Each number is 128 + 24 x the weight over its row's rms, rounded and kept within 0 to 255. Layers, rows and columns count from 0. Numbers have three digits each. The size before them is the row's rms in percent of the matrix's.

# layer 7 attention query, 384x256, rms 0.112, rows 121-127, columns 128-255
100:146178114143132163140127119125110137154139131124151117124129119131107113133115155129095141120148129104117135153131165150107129167119121114127141124152115118103128131159124088132146151166142102153110118121159145140100145150091108119133092073126121155151135104118122101133087157122135128180035129109128188110134133112103159124137098123140095139123138105118147130084148131095100132134113
098:088150152127116163115139139095167088101147145112129172125103121109133118142139123103113155140165136110123161105098133139181107125137129171112137139124134129123090155159110154198139144113107141103118158135109138135132135137100145176171123103140162163163120161107166088162129140130127128133123152150152148089123103084131136139140126115151157120080143127112110170125163103151132096146127
093:142129111123136114112129143112144157133110111142115130136170085117121127154132156146164127121169108149100152102122124112107062093149093131125127100146121158131160133132152140142168118145146088132133173175156121129107135148146188117150121131130093135130173112081100111117133080113089157120151177160164126121110109110143097131115139142176140172143115110162165106101160110115140106130126
103:108130103140165171136107102150156149097150125140126099130121150136121128122142119106166125129143157133150116135127156156129089125155121104094122121138156154124116128124149157108147131161156113115108173099113148156127133118168150142130127112135152087167131121117106126103117133093129163138128180118133101125154139088099165153159127098133066110120131148142177098130103139152122121130142
097:148108143107152132100127096144157115108161117088134110127110131129124064119102150133181113108177110108116102167120135145128133124107106130130141158159114093132106148127132127123107134124152143098118148137100124113136074169168140132142129116120113043107146131121110115169143109118139159120131118148100134117133182178166108115151110133126120125095130116130123123147117152154087131167099
099:097110170109115141116217159132115115102158167145147189140145094152142100131144161107187149098141143135141131104098157124171134123141112099127088184099102110145125102138116122132112122122136126123099096122148120115119140106109163120126114143131084172106105149111140159124155139123156111154134107140116163125154113113116176140088146124132145105123067103136102120147160115102110155110125
094:106178123114146104161156086148083096136161138174127178135117113156136171135124153121131124116122127119132146151170158098116136120115124135129056133133088123152100133136123162152127114141128105130111113169160090129106125107144170099128151133148111100198126158101145143154144138120141142121135136173104147070108112091143162108114105141131096134146108162100120123123114143113108068126131
# layer 7 attention key, 384x256, rms 0.113, rows 121-127, columns 128-255
109:163119164112137142105185187190135111143138138134160100159158113139130144107134129125148141132109110175140145156098109115100124143079140098123143135107135133152145100179109113117124100138124158108114200079118122119134116094154137172129113141106154090105092135162174113133129136119120129114140151125113102110128128130169131103137145173140131141152122117119131170121095146123134144110209
107:191165125107144132126123185129146107122135110135161091153105160070130130160116133087103131077127140094147135138083121098142156160105107111108151135156137111120126147136142126137194124096135108142135155102179115157087152108125125110127145104137089123150166159122137119084120123144109152106167139136125147114164099114094112136097146125120157111139149113059119128134106118120129139162137
102:129138092113126111117086079136127135130137162128119151103152152138142129174115149124134129133158121123127121100127143146109144089126095148119140114162131154124131126137134125132076150133128118150105143159142095111104117156079133147111104133104175109124148134117147114129073124117115091168117129158135087120143139137147139158120150142194126160117190140165162167108144166141085118144132
101:137107087147135139125123098110113112157113152195163123116132126117087115160157137135147135143147141163152127144108132122142094131163151110104123130100152118148127088149123129120126095147110110090106162096141127200158108113132146139114129107106109166130144137067141165113138120153128139146124115152118155122111138136113101162102139125140147160174086097116116108070087149114159117163113
105:147128134163113153102109111150148101118098110121179101161124080110144104120120160113098108147118129118106122123146149118077116104137110120096100133150135140153116106158143127112070144141156142100183174124078167138117100114101121135179102133119084128122162145129110156116125075154167102122110151161126145130138117145071066152165159121118135151163140106131117127181128132108132149109136
106:097112144143127181117129140118076116138141140095107127124096149127120097162174144110148092103146158107138121167090152115117113128147182141110088111104132087116089079112150129103167089122098127093118140094126186124112145136148140113124121095132114119110185150131122151148152144110155099078127103132143152092127114149164140124132159128138174131127128114094118131126129139120095131145107
095:151144143119151118095079112088110084156138111119113106069120160095088111132153147113123110174124123130148121130099092130111114119133069116130164130121133099162170172093120135144140123179118154098173124110125141140142138140094108142097141116114145091095161113125152129170149153084090117166124116174103133100134142136152130121177094132115125109099101161110094150138127151109159114147105
# layer 7 attention value, 384x256, rms 0.128, rows 64-82, columns 128-255
109:185100130109140125163085127095113139093085109167100121165160149122120132126094121136131139131091130119117084100104135148078115123093167116119123145112169139126169151101125153170099137087129110120162175172129112123129092150146127095151112057103139151116131129094092171109154129112124171151155120132125115108132147108112079153145098120104125116135149099144131122157138155133135113105137
098:100170185117171114142110151119147118146112143146135113143124139129151157158143159128101151161144108148160167142109179114107138135127084172109183146142158102087174115134147083129175130114132099136121107158126137154094140157168115168130134156129127127139150109095111102129111148114138123087144115121126138124109141187100145115144160111153131114139117114129137138134126122098117116154133
105:132172115154120144142130175185147110146104132174085117165129180105138150151111124124137142125150125149124119143156077102095076124143134095106144143152107125133118105119130098146134112172144092099129137101165142191112112152100125107087148114139120073106152126115093104109167135124086141100119108151130156175119149158132084126137123142125132129166121108120140153144145102122148152123141
104:174080109133140120124143146142116153113112151138084083129099120143110117139148112141102076130105116146106156111112063118146120092106107111148106085138147149136112159149135124139121153166139112129173126117135123136107140096127133118110144110140150095090081107108152114135171121094107144150172132095142109141110126159116088129108112140148145144122170132132163103116149134120153181101080
103:115162145091117117104064107117155144117067115159111121149123103128117122153112124154133114137136117105128123113149123110142131131094151096106144118157085123140111143133149129143131162107112168157138128134127151113098134120142116101187136144105094174131124142132091077141138107132147102111086112076131078110126144133163114175146139113131091059139155151149125157132147140120142121129135
116:114103133148140159160161123129142162121155144138125128130141108127098153137129113135111154126172168128141140147113138114092127160132137153131130109121100126134169132103102122101107145130108104152103097144128111147073122181126123112099164145127114088116101142158136110094127130103096157139070124126124167130120116132164127100113101093108172128163129148143170145106086128144133119135167
102:104137109155121090118121138126134182146121105118145156142135109140138127125160095156100120143147140143076127147101125130143108167128082062098120141107142125110142132121106151144138139113125102136107144123119099118135134119168072053156100119170122110135163104114113102163132112168115152177146137128168118131151090180103154125152135103151166115106188150129148139108102121105118162101100
101:146143092115134147168107152140138155085125098065133165129147127145140197090117154097111092140124163103139127136148180158141085145153142152134123111132126123136152155124127158135171128118144199158118149148177148165112159107133133085158143126162123131133170129133135124141137148116115099122131123138138145132134119095184109148116175088138093145116122122120156127161102116156147105148113
109:134122125166152122163106082107143169132119093125142110162104117129091170101148139153092119099136137090150157119121077093117078150112127077106113098131123142096172129101104143111106122136138136114125158120152139161091139161117132137132152119088145127156167127135122149070151136142131151113102131089159097164091095131145139140114110133110127145142075136128168139124146123142139159122161
099:167152127114133132100144102143129093099124115163122114144151126144120099143108157147157135182114125129149092120132126101153114146111126137136108065127131127083133152148130121175147146134145143125100094159114150127109137102175171119127117134128135139105116111119160137091136131115114126100139111091167132160126130143190152145119116144150093101119109156139111096100129138119130104138106
108:094113105181112129106135144105127126174119171103113127147130127154147135134097162092140081108121099138121117123127134120121117124133084096107153172084162117150133134135136096110105164142138128104134130121106136146143126134137129166106133178113136111134120133069153183152101151172135151114170159113122122148145132151131095122123162114132142128112113186141102107142128150103164150139106
095:114197147129095148125118180105105124130144081140137146148138136097176142093201132143102163070111113136113093130112130128148101137102144117132116114147105133143120119120125121133118109144125158127161138122143126149107122154128111180124146116177114122120115139117142131118135105144099085145099108174102133100085106102098107131137129154144123116151094108117091138149115114112127127125128
113:126091161150153150075162105123114117156152152165113109101113096114128145128127152096118072122120169053179135103123115097131130138139154117105142081103107144153166119121113126131109131115158147106124153095136139150168144126100135149109132139119136108129171139136121094126104144139148121125139141156113167079128069130146141137132128138096141167182121149113123104121130139131092150163153
103:149159110132102124154115133100156173114087102157146172139149123092102141118085126120130127123103099137091110135135119134171159145133160103083137071098091178142094124169147098147149156116158146157108077078077112165143099098132165107153204123137128106143139170108129082127112123129093132149102108089147106170122120094110111124118156127111151136162045109190097122114145117137133129132096
126:143097092134122086071128180144147126151135139132127101163150103170136124134132113147111110142132114118126147130107112133153094135157092153109150130131108118137126101150156073135143150123153145126126128126124149153125133096136124182128109156133108125097126111120133057115091133156131159104143125088127116170090136117087150139132126144094084114129133166151119104129185157118137124121105
095:145127111150126145148154101109119125077114135135086177117117120142116134140079092154115090152082138132114174118108117128193143099150157084148118163144090158132107156104126128135093134118125153103097089118093115098109165091172180143149150141116156133151115151117122111132116131122128101095129124164153131133175131153104114156117089089118115153105133106172114121090129102148142138144110
110:139117089138093129142128174110136119151112192119150166111148150115176128192101105132163091122104126108086119144100103123098134179106133149148144139097110128149093127125128135122178158114124142088116139123141125104121111089091089124119150138098154142111141104116123151140121123103151128105137135092146125162122118139154119103133143123119126119146183135127058124125153167127131125117143
103:101138143160085121089094142155147115122158115141143137158136174122140137142146095104133176101126121124087089125158128144158145149131120083122126121153141133121093145083125134145126103142131098120125150122111152193141139129126132093119171144147103107126142101128149090113122111120158144088133138119138178141102156120142146121151143161115122132105091127167122154120112137163165168147115
102:110132135153132127136139108126133131072120107155090092120151130127136119135149134090143110124138098112143097141142171151131127130114166131133101091163119146147170141145128106142115151125140098147099120119148112112108151127088143089110137124149129160148142100120131136110146118150106177141137127104130086140133149171126122136103089113152125153138158126154168108116128134109171114126170
# layer 7 attention output (transposed), 384x256, rms 0.0954, rows 64-81, columns 128-255
101:103142066095140148125160075087144123113058135105096150105120131125115156157120131142124125142110133140154113078157171159142138118150094119148106108128131099127135161130109144158091138095147124096108164172127121139116134101113107113112091094132104120127092107115169155141114122125095106154135136120115138155125148166123125146148149080148106122132122108131121100151148139196057128111095
107:129131089179136181110112140115146140083105128142106138124187135104169143136112114159101132119124138117143116146134096123136120118137107122098137103126184132064119108079146145083165148125134141118128132115157098155125141185108125151136169162104099178131140126120124105110130182152129095097128166160145112102108100142142170122116135141113218124139112137120119190146123176143114159120125
104:106148099104119134121142119141147104126131127158140114115160076129147115155114148145161166132137122099116099117154157144120070146166111074148096160155073117135158140099110085097164124143168114110100166137125152120139095130122106167128145152095085101151102110180137125111130157146149144170122122115152122164118110146145084133133154111133082178165117129125122106122150174154126108162121
106:129113142115151118142158131095092158104088117155150107148132157124115151107141121159144145134098144122080120114117123118182124161162140143119102168141142178143144167156110105114172148102123122150066124087122161161162130134138131144111127105121090131123164144135122083125094155116089152132122085138104185147120141094145111116107156130141160151108093107134139102114147144117168128102132
088:128085106126094165127096092152158127127162070108117116098104176075088150111139104126102155118090125130123091112134085109085149134131137124146140132142127130109080124126136161147151110126120105124104125146160127134108118084123142109139126131185151117123061165130095141087143120182142152178125164086100117094138101122118136114131142133151165119098124103102128123169133142137168162121132
101:105156123144158145141123130111132138103123169103136125100124147097112150141131072145127095121153114156107094135158138082130130152175162104093122101081130126154107124105149151115153168154135126148116118137134114158086102154103111109155170159136155149126124137136098135114092177156125102127082129113160131139136070120105162197120090130102131152148084149137098118143209090087163107162141
089:108101122131155131114175150146156147127078176152106114106132122130125148149179159157133135135110127108116113095104146113142148129106127143074172145082172155130086151141110132093111137132150092117100123107145173126155117129147116133132123128137135140164091146125174107162151140122100137141132127047101135098126117111087125137101123063121106184121101147168091113139092165103089163111167
097:094082151099124127123131122153146139132100160105126090100145111162153129113179108118127123102134117165150159087135137137152108145097101099122112108111115163145146110093165127151124102144116125161129156111117125131115116118129184163143139156134161097122147120131121123128091128136139079144135132147145139074125127152120146171141127104151122103149115146092104146085124129149132075168140
094:149126139155160179115114116124145121096101107104102114147153125157117153151072163137087162166115146113083123088103148109129110154137161085175083160100133165122114107120099137148114145161129148113139147136107158117125127127109120109098119110083114147113141154129104124127107146146097147128165124141151154111173125094126152163157135139100102103152136184126160160131153087121162139079131
098:138114121178108117101149132101099109124106074094114133166125117092121167134127127163120121107131136079203145103098109140104175116090148156113101130139170133112125143138114134128092125143132115203131129126126142110140126151098155152094145115189119150136132156148085101102142113131115136121164155122173132152096162128126121105160152160104110084165125130128111088159103131117127149117121
105:095132160122143113144130116185130163145172149154152123174134135122182091083118100134160170110104121109104125102149084123165134173134157145100175110111116140147113096146127117129135154143094150162116161099138117111175137206102100121106119097124110130123122103137129129115105161113146102112178087121126127163134120111143102132117202088102124135114122105151150080106127147146128119099127
094:145148139057105102116147177139107128154131136122147147099116136102148169147135105111129115148129109119170113161143096136118108111170113084106149126123180126143136146145106160151116157118154073147134126130152113125134129110123142104096150129113114132157111140150107139128149129110128105083143146127106140119087115106113129084132104155140119100122137094088100097106103139128138094111147
105:115150122095182143123108101119121101152158093085143127142105176144092113106125158095129106129134122151129160148140155120130117128074179123127133126133151145135138167141113141188139136154103104151135116082115133121095165103109204163142123125068198103092134119140134146139126158113114120089129119153114129129161094130145075162136134132118134132146110140159094119100116117145123098131142
088:137131129089102140119150156146129119117154124106126110102137138122123161104156135105188119118092108136125119135181092115125089141115154085113117128119121089195128090107103146137069143137142148157134159137142140138135090113086106081096104120126116140103134124113127163116133185114122156151141168094097117151131141141109122090171145116113121185101169120091101106111090134132162066118117
114:129106121142095132129161178128078162123123096124168111190144138145138097113132087132089069098164098131149094163070111099115120115138155126067118105139126125124101127129120151085157152120150099110121121132124157110127128140128155135122140107114181132121184108138095150109183166113096112120122118123125150136133134117100141123120109145094161100053116086107125126128109157166134122133139
094:126114102097171156177140107142167153177166102154118145137115136105136122126127103122072156121129139143102137135122130130123123146137148130103156156107124144129064147131121094133102155102092125135133108136111141147140145108113136105081126129158144151128124140108126064110160124150090114085125138109094168165139131175100140124100137132080136154127131171099102161148142127104090104148115
094:114123124113077111118099115124121132123134205113148158119158126161152146151135111116143124143173121099107104117098089162121133143165100093149132147100096097099115095143134144102166128126127118155103146117144132109143084160130122133125148143112151133109152159125145102113119139107121105147122101116138124140135079119130091122174176085124112121174138146143133088140134153163087131096117
107:151132152125109113156143157141173108089163152141121139139146119120169124158082164114148098144173159114149152156138151139115149102091156093132102115138135118146142121143138131145120171140174111109136118132114136162163119145126159106090143091136147153111146128148141128129112125073179108111153106111127148135163114075156090087129069121094190150135125143145108111120127093110136108143157